{
  "n_head": 8,
  "n_kv_head": 8,
  "d_mlp": 704,
  "vocab_size": 2048,
  "init_std_up": 0.0344,
  "lr_mult_up": 0.622,
  "doc_mask": true,
  "steps": 16059
}
Each number is 500 + 25 x the weight over its row's rms, rounded and kept within 0 to 999. Layers, rows and columns count from 0. Numbers have three digits each. The size before them is the row's rms in percent of the matrix's.

# down: layer 5 MLP down (transposed), 704x256, rms 0.0474, rows 77-93, columns 128-255
# gate: layer 5 MLP gate, 704x256, rms 0.0849, rows 78-93, columns 128-255
# up: layer 5 MLP up, 704x256, rms 0.0878, rows 78-93, columns 128-255
down77 094:472508503470481524469577523499492486508495531501520479482487481455502519454486506495534495531505511484472511489468472522485502548525529521501515487512539473486485498491532540498503495484518488489485513491516526457531528527476502522499483521486471477497479456479503458544559489530508466529502495516465495492523489535487443535504482525476491462469505475530399489464488513529475461487495
gate78 101:491521503521505504531512497517519548486528477532460520514501490487515498521479487507484452498534487508497467466452463442494472510452502520462517520477510488462483558488500536475526533501497522511524426511498477495451521465513498517449543475525454518506509505476513496497466510509470495522516510514482490495507524541488502503528451470510487534526504536517477481537447515488486483533481
up78 101:528508475489538492522477536492500538520513481513514497459451532483544539504507480522501525477518503470491495506499484517499525502479476486501560481486476489445507514509429484561526443539516499476503516505502498485487481494485496510528518510462513550488505524457568479478502517508494518494520499500512478513542545475507505500523477519485513457474516484527486528508523502515521506522526
down78 097:526486476497488510496482527516493508496485466531509486449485527502525558483486440507518530475521514457468532478481528509535518517467505512507496499480477523515465480529503473533528520537592476498479498488514503545512531475519523480511553502484503497451522494467542567501489483514470522484521473510506454497480510451484533504532495499488474516469508485481480474506473493502474531540494
gate79 100:466503537510521477498474459517521501469543498525526557531523466523524509472546492495493487467515523485493552467526448496509507543470460560497489478505508536502472487489489528516481491472532470495499452494506466480520532533531513467497492519561483491472518521456500479499534515494510494499538534507484481516510524522490511507481496487489462470507512478507506466489512463506485506509460
up79 099:486459496523499500472472465505492496529489501496498494511512477526551516523477454486564516503468479571421551508514505522452449524466513475503487487493512470516476543526530488497518544543496482459516518492517513521512522498523482499526525496493475527507489516493481489486530502515500521524504525476481527511523462506507501512516483508449476484490517498515544465478496519487483491543499
down79 098:506497506481531501494493483546522459519497489450505530499505485517507554499515497486523476477524505523462464504486451510474491497506503472463511520494555487464519509532536527525519469487492516459522505490478479497499498499505490482486549449490472463499485489510472531473485545502477498531535530505481544510521499522495460577521507475528506485496485505527477531499498510481514491519469
gate80 103:529496491476512501450480535559520522475503537562511499483557500493476470507478461526485519510531442508524477476520532538502513505511543533451530477526519501531466502506465496520520506500483494488538495501520512497494478494524504475516542510475499526483499497503463507504506520523515484484562511502505528530511435551517466480512447463487524477469454523532539475513500560470535491460523
up80 101:481520476534475486564541504464517520523518472456470494482482473511532466438526488527486477509524480552451477506475463535486488492493501498514481503494507499507509468487502467496467485490480526506500499481521506529485506486478513514526470505505548485509448480465521518494501555485446556497487510489480499488504522514504545495515534518530525499467534540448532524540521510495431497495500
down80 103:506470532488529534525494537459470510520549524498489496521446470488477456515517525482513466500512516520495515506510524481536503514515524442474494498513502482553493478517531486519484510492497554509502498495478487488483512464510523519492512446455502532490489537492530514509508501494489486525455506522480507511452495525501494494512521469488480493507483477522464476469524495540537477510535
gate81 101:496476501493454510503498486515500459483528505455467471453485496507530514523486487477545491494499492549519481458539491495484500467490488523481486470508503506490490526511489507509516483513489485486527461548509543477512479530513514466505522528491468548499496509518505518503462501495535470501487471450507474504493495505514463493510472486471499505497512496523482508484534527545512548480469
up81 102:485490482549486527480497525500500518513470492504455487456507463520452490519507504523470473486493538515493495479527488540452510537519539498498562474485489494479538505519498502498466515464516469549516482496503473516502502512512486482526491497454490461513548529494485470480488505465503527536496505492511518533500534520495493497520461507521521491463538472496506494509513488492433519530520
down81 101:469501463513468518493506515534484512494477519545496483489529479523494526462469471523475458540466481528471503538468487512507520468501494461518507498517466461479514442451536499490475481511478535488484506517508514501515524533525480520534474501455483476495531464478539546453511517498506518542509508491534493484502501528507495465502526507516491541512504490499468473511493515478458492536495
gate82 102:522491520493521485513467503543506512498519544503503518444539528530515495520545496521495490497540511481492466503507491532500527513529475448481503494489500529520488521483525517475527524510506485520535484478452516519513530533489484484562499540458518529499464527535491536484511519494495513533518506491505502461461468430571499499538488487486453459540475481483493513471551465492496461519486
up82 100:514462516529526497507476518518480493521482522502480533457512481470461483536545547476510492516522495485491499472514469538497497495484481474500533492531524514466457476467469474499482514523500509534542502480470456542487534498521466476524514540512543463500465519463524482510475507478505474528531527511466466479476496456506532497505480488507539485514482526529502532475518455522481520550486
down82 101:459513524493505517523529494466487441517506494452502521528492521477466511500483503493536479483486480504552487470504505459481494519431464496473495504492509513512474526466473502506498524496526481496500511497477494489510502518514525489483481534451496520502520573489482524530496503534519528524498459489442498476540533493479523465505478521499501497522515521476513488482551474466503469475512
gate83 099:495489484511485485510467555498495497508533525516458517523465519487493511485525556475505521506510497483490510488509482536506532501524512545513500545511528486520459479532528473492501481539468508540506499483510497493499504489506505486453484563527473541439481499505475498445480505563514502492509488495471494466490530520498471476476518544501484512513494488499509536499471561510505520511495
up83 103:518486527527509495489507482475496555511541466503534516491468498518546486490523477520467484451493508539545503520474511507501504490490498469475531526493493513473544465501461505480473479470526475512516493514467506484533490480514505511545455495499503490523505513479468507550515492478497487506512479514497519516486493478466493490528528473516510496497472545524516481510505508545546515489490
down83 097:467472499483462529508462479511511515488508492512510448497531480498485540488495528500515511487530493508578463530502494506519502442511496512494507511480510466465519519480489528537482544483495473479529510463506502509504467508466519551539483506532527494489487480524509525508532542440524489499497482482455504507495498492512452484493486474495478492502555517451500495471492545399517454508521
gate84 103:485510491471542518505492552495515501544502494547531491510485499512454509486536512446498491483550493478532535482496515551489501539469486547520479506507489497512483516502492515487507510484468455529515469469446504493517503477463502538486469492483473486497503459503498526534432488493502523526501476519491475512494510480480541452497438519544510507462475529511502507488494546513528516534523
up84 104:483484522482512497463540541511560521527511447533509486481483537527487524553510544474489491468486475485477501513481509478462499503479538557528502476535479475513478524518504509538483511523501513505475532470488546476529502496510451522531526442513473514526484496511460505513494530510500463447450520540511484475524533508497515502492470531498492533509517500489478509525465498530485470525513
down84 105:516540514505511508501544525474525496542533495512483508505465524552498491496522492494491489509492483483480529496490466469489481515486538556527474475520483493489478564548479499542503456459500500506482517465539510470479464488486481524464546517442490550449488548542503457508483484495507532448493523456482488462513504471494520475502504558482494479492500505487526466516488493493452478515494
gate85 096:537486524476497496522417538516472465499494499544488499475498507537492534490476471497512516517496471520527531483470446471458537513478490535471506545521476480517498518513520534512508513491514469482514513517478490497528509508493525503469504487503513521516474484538530535535509501520487494479454537503510496502540556507468531525510485529480476530529524489514536498514491510482514485474498
up85 101:528526519496537481476497534543520477495489509517492481501431525488540492491526510539513520494503485474496520496529557498521507542543489493505506485505521549539492495491488507506524492499485514487450534477524504482468488532535507502498493475508491488474469540505485459516501500483511485522533519496505482503460487496508472473523485498475471516492506527505492439484471446487486504482477
down85 103:480494518546497470486501466486553497473474531478510526501504488465535473489512516490483500493450515504521502457546503491531532522499451453473526480487504515451514486474487510487489524488496534494504503462530474557538486491482498461486523490480441525490492474510468514501505519450482497445545472489516493518482477527527533465455504468493527491496442549525521473474471520488455489484476
gate86 098:479473520500486525493492530501515479491514495512484459455493454500503474502499491465498542486502508475523499516485535466497474510494501492507488470559465513456517514482477520469501499530498511537475530495525526509519492525509500509461467509475481522480488453499532498479494490487538521482489501494513489521464534511486461461476449477517502505453495483501510471525478536500502496535464
up86 103:514532507497494518480520447516491479478560488496540498505467499465482498474502465499506495445496481530488501505491495522502492486535492522576513502500504523491479523500480512483526489446471502493468477537465494500519477490489473529490495496487524517484490491467471533524483447498512512494493449534510450504492504513475514480469516511504517496496518475517489512512464542502482517501492
down86 102:480488542490491449491525488487499453521556514493540499460510490483458505461502499519509537513513535476525544502494457533484480536460497501496498486484458514497465545488518532502480475495513492484460458500485492468499482511520522499484531545502496467502482530475509499542477465494518489494526491499465529463523535501479485507499531500472441496498503493478477441506490515450508536488511
gate87 102:474518497482523464481542513491516519480480522518533514513513507471485519540472526508494456483492493519492546494506489504518491527468485515521532477483492480523475512466520508481525534521489473538555501511472496477491522449562485505457493522489517479491502513495516551514537479488539481527451509460492436501511492443533483548482469499465491446492496496519509454518497503540533517469579
up87 102:453441506475484520502494451479491485489504532478470480452509545519505473527479482491496539508533541526485511467493448507494488500501447444460524549476566506461510498472502500524495513495494530481480523524499524462457500530503524482488500471453521480512499530436509482507506484543501494544453530480471494485519514460493509480486498495479516499516493488497527514499499487491515525502483
down87 103:473479483492488494489538505473499443575530510532497488499484505518516472530470534509531551519521498502501503497474490481504534461483504465499525460511492509475547524462527546509503513491501507465541542457533488486461500503505533516502503485494489530527479484525525534475516505496502549493537523548515524528447481517508528489522481513508474517518474486479514536479495528546468551489475
gate88 110:459538535528504505540500511509477492456468520524485463517464514524510490484505493499527451495506486493532494494456500483531499514468500504513477476510514483508508506470493506504481507517487535493490483466518475502468486538478483499510522524558515489509499433485495524502489471506453526503482504507520471497435499495563534485476527540488494467540465517480536472488490469473479448517532
up88 110:510475507533485485497478518491493500422542503495531524511457504466541510507530539491534467508496433494517505464455508441507491506525524503509484511473531504488510537442478481532496505514518490490480471504482494494515475499522462482499546498505515512513516459482516543480509488507526516491517520495546520458488487523510488483484561501511504512493463453520460513497482475477510501509484
down88 108:474533491491441485478524514512481512477497512522554489488466559475540485510540451512507436495509483512506484487496501500486476517459496505548494508512520506510487466453489474481510492496510515471492505518500545497504512476506475533476543501549498493498528494443538507474455452525504491502473483513536494455506484501535519523485561460496477525488490454481464549512518481492541477523488
gate89 097:493492474476509498526484543483496502523523516505481485473564468488501501521477513535482470494487503486522500505493489505493497515535479475529496496527524504489505494491532497505509497552513519537476521503528454497506493511502531493544466508464486463521535501539492473534489506504546505498523459532488504511501457468540530503506513506469545466480492547459537510493500477488458482464532
up89 098:488526496505439555489541493516477518526476503507508484488523543502458473486484489477507513483547493490481489504507515518505507504447488520486494515487469505491515474507534518520523490486484527453531512500519495553518484474517497477482494477527476504508476509522473488467517481507505511528515514489487516517558468509485494510503541511511508501508512492492484494475507538475480534505479
down89 102:548495516464502543468490463482460528504523507537482502469490460500539483539473498481494489519507520445494486482472489464438498478497511475474483552506518464515538449505528531512502499471497513508513483511534533514479488494470479530479547516517544540500459487463505514487465496512470503531572531467512502563511529510500466477501495490487498502497455514484535476489481525478476494509466
gate90 102:567458452464528528512526494472498485492460465495531529490497514488515525495480470470538495519513487484471494500508534552475493482533538486508508520497503489500509491500491520475510477459508529464511517486522494511490489497490493479507497514519519457496533462504510491525499491551502474486507538491517473470500457444542515499493495498494513484489528454511512489461494483455510499469531
up90 101:490493518507462525501520473527447548484522495471485483556506501488466554487514525471513531550480476461483453530494491494495523494510553523490485515504531514501513489418545506470513475459502486494476517499508513489482519480513460463538474529474473481504479511514491512524500512503501486507515515519511488480507532490538514453536457438462511510497500488469532517511471502497529517456520
down90 096:479524499523480494453506470471478550467532519471512507472469503530511523455499522467531491544533512469507521515497515483482535521470462511517519483546510516492485492493536514506478472508518514523516534542497497543503504493531473463477494476495468469484514517479593485545514464534514535525513515488535505494488515529518502494526507485499478523466527512522522536489434506496493510501467
gate91 101:528518465524518541542511486452464452511508497490519537515491477522492513537525528503521495545499467490491508484504501513491535490505471459493519465515493558535519484502470457507517491536473510533528459499471518499491454521490518545481465517514480506514461484477455545450451459515521469463499552515490463537464499521486518479513508488513476506506457519503515489479493498493482524501509
up91 103:491509461506534464472525491516445461485479519469511497487446496478506528525451493460534523523485503467575486539513500531471528488507499511441550475498571479505512489455466494521486496473465504526536483506510486512496461494508495540473482510511494491483503495469499523524494457501472504507486526510471492506475502521531495510533464444491470501487510492536521500474464493541461507516517
down91 106:510490491542473489491459474485502441467525466495521482503465499478502470517492483488466511479490476511556493479489517539473474526536502514457550449463488514517498495522465489440528510471480534472547445542511477473466451546501504529479472522505507495514495528513508492501482482500512481491450494523470479527493526492504552481492504516495504498488496481524527487514489516495513488515456
gate92 099:517519477526488513477497518507499461525495467525503509523515534504516478533497506495460498472508506498500471517504496549535549506464456498491513501465482509496463496513470506504466467451486542491532471529499507466518513480535499456484527474519470462494511454517503484468477498541478528497542530513498546467495476496485482484525494469510510495473468476492487470465514501502536462505521
up92 094:529507479522515477516537538466475496521479482480515460490483502464467483535460474506447483503481495499477537523488513515481486499516480450483468508462499532460499538500513483508498494515511520489488457514569505490483537489504508488484490518539521475458520507479534501518499509514508530508532505555439470443489531512515506472528491472459479482523503511513511513486488558442474459523497
down92 101:487501477493531459513486457501498468494539559475542518521467455496454500458513498484537512475531484512484461511517489531494510454505500480503504519516512515463517445517474489462494503487542482503515509543473499515537498473484492479524523495492477460501526550491560512474475504484526471505488497533504522521495512474507490479517486511515533458485478506514476468574457467536509470482487
gate93 102:474479510539501494511481517523456502517491515525504525529488518487528489518511505508467524560484450509486506512484476522566455539570476534482486485480470487498497541509459543508500490511502469518533476500454443498502503506486482479471507482429421515463503499528515468518493551513453537489524495459478505520538506536503479505527494499535494493480479502500503464505549526480511461454512
up93 101:534484509533489499495513530518552522486511498518525555497464517493492506539501480479480509499461488493486516494500520468513459519547498519442484495539495481492471497515494503534468502490516487464526500512493490526510503465484505512448517497485493551531485471488527556511476545503487507518506494494491503496526531482518456513495557504526548534530465481508510469492510520436494471469508
down93 102:518478555493520517479549508530498486565504511491500504510490493457498505524501531484471492445498486497558477492503532510508507516474501487494520517472461512456541463515491509462503520499527502532508502495534510488499549496515498506505479544459457504482570465475478481511514538495475481532476509467461518529535483499489476513487508493484490524458460457470484526518521520443458460484477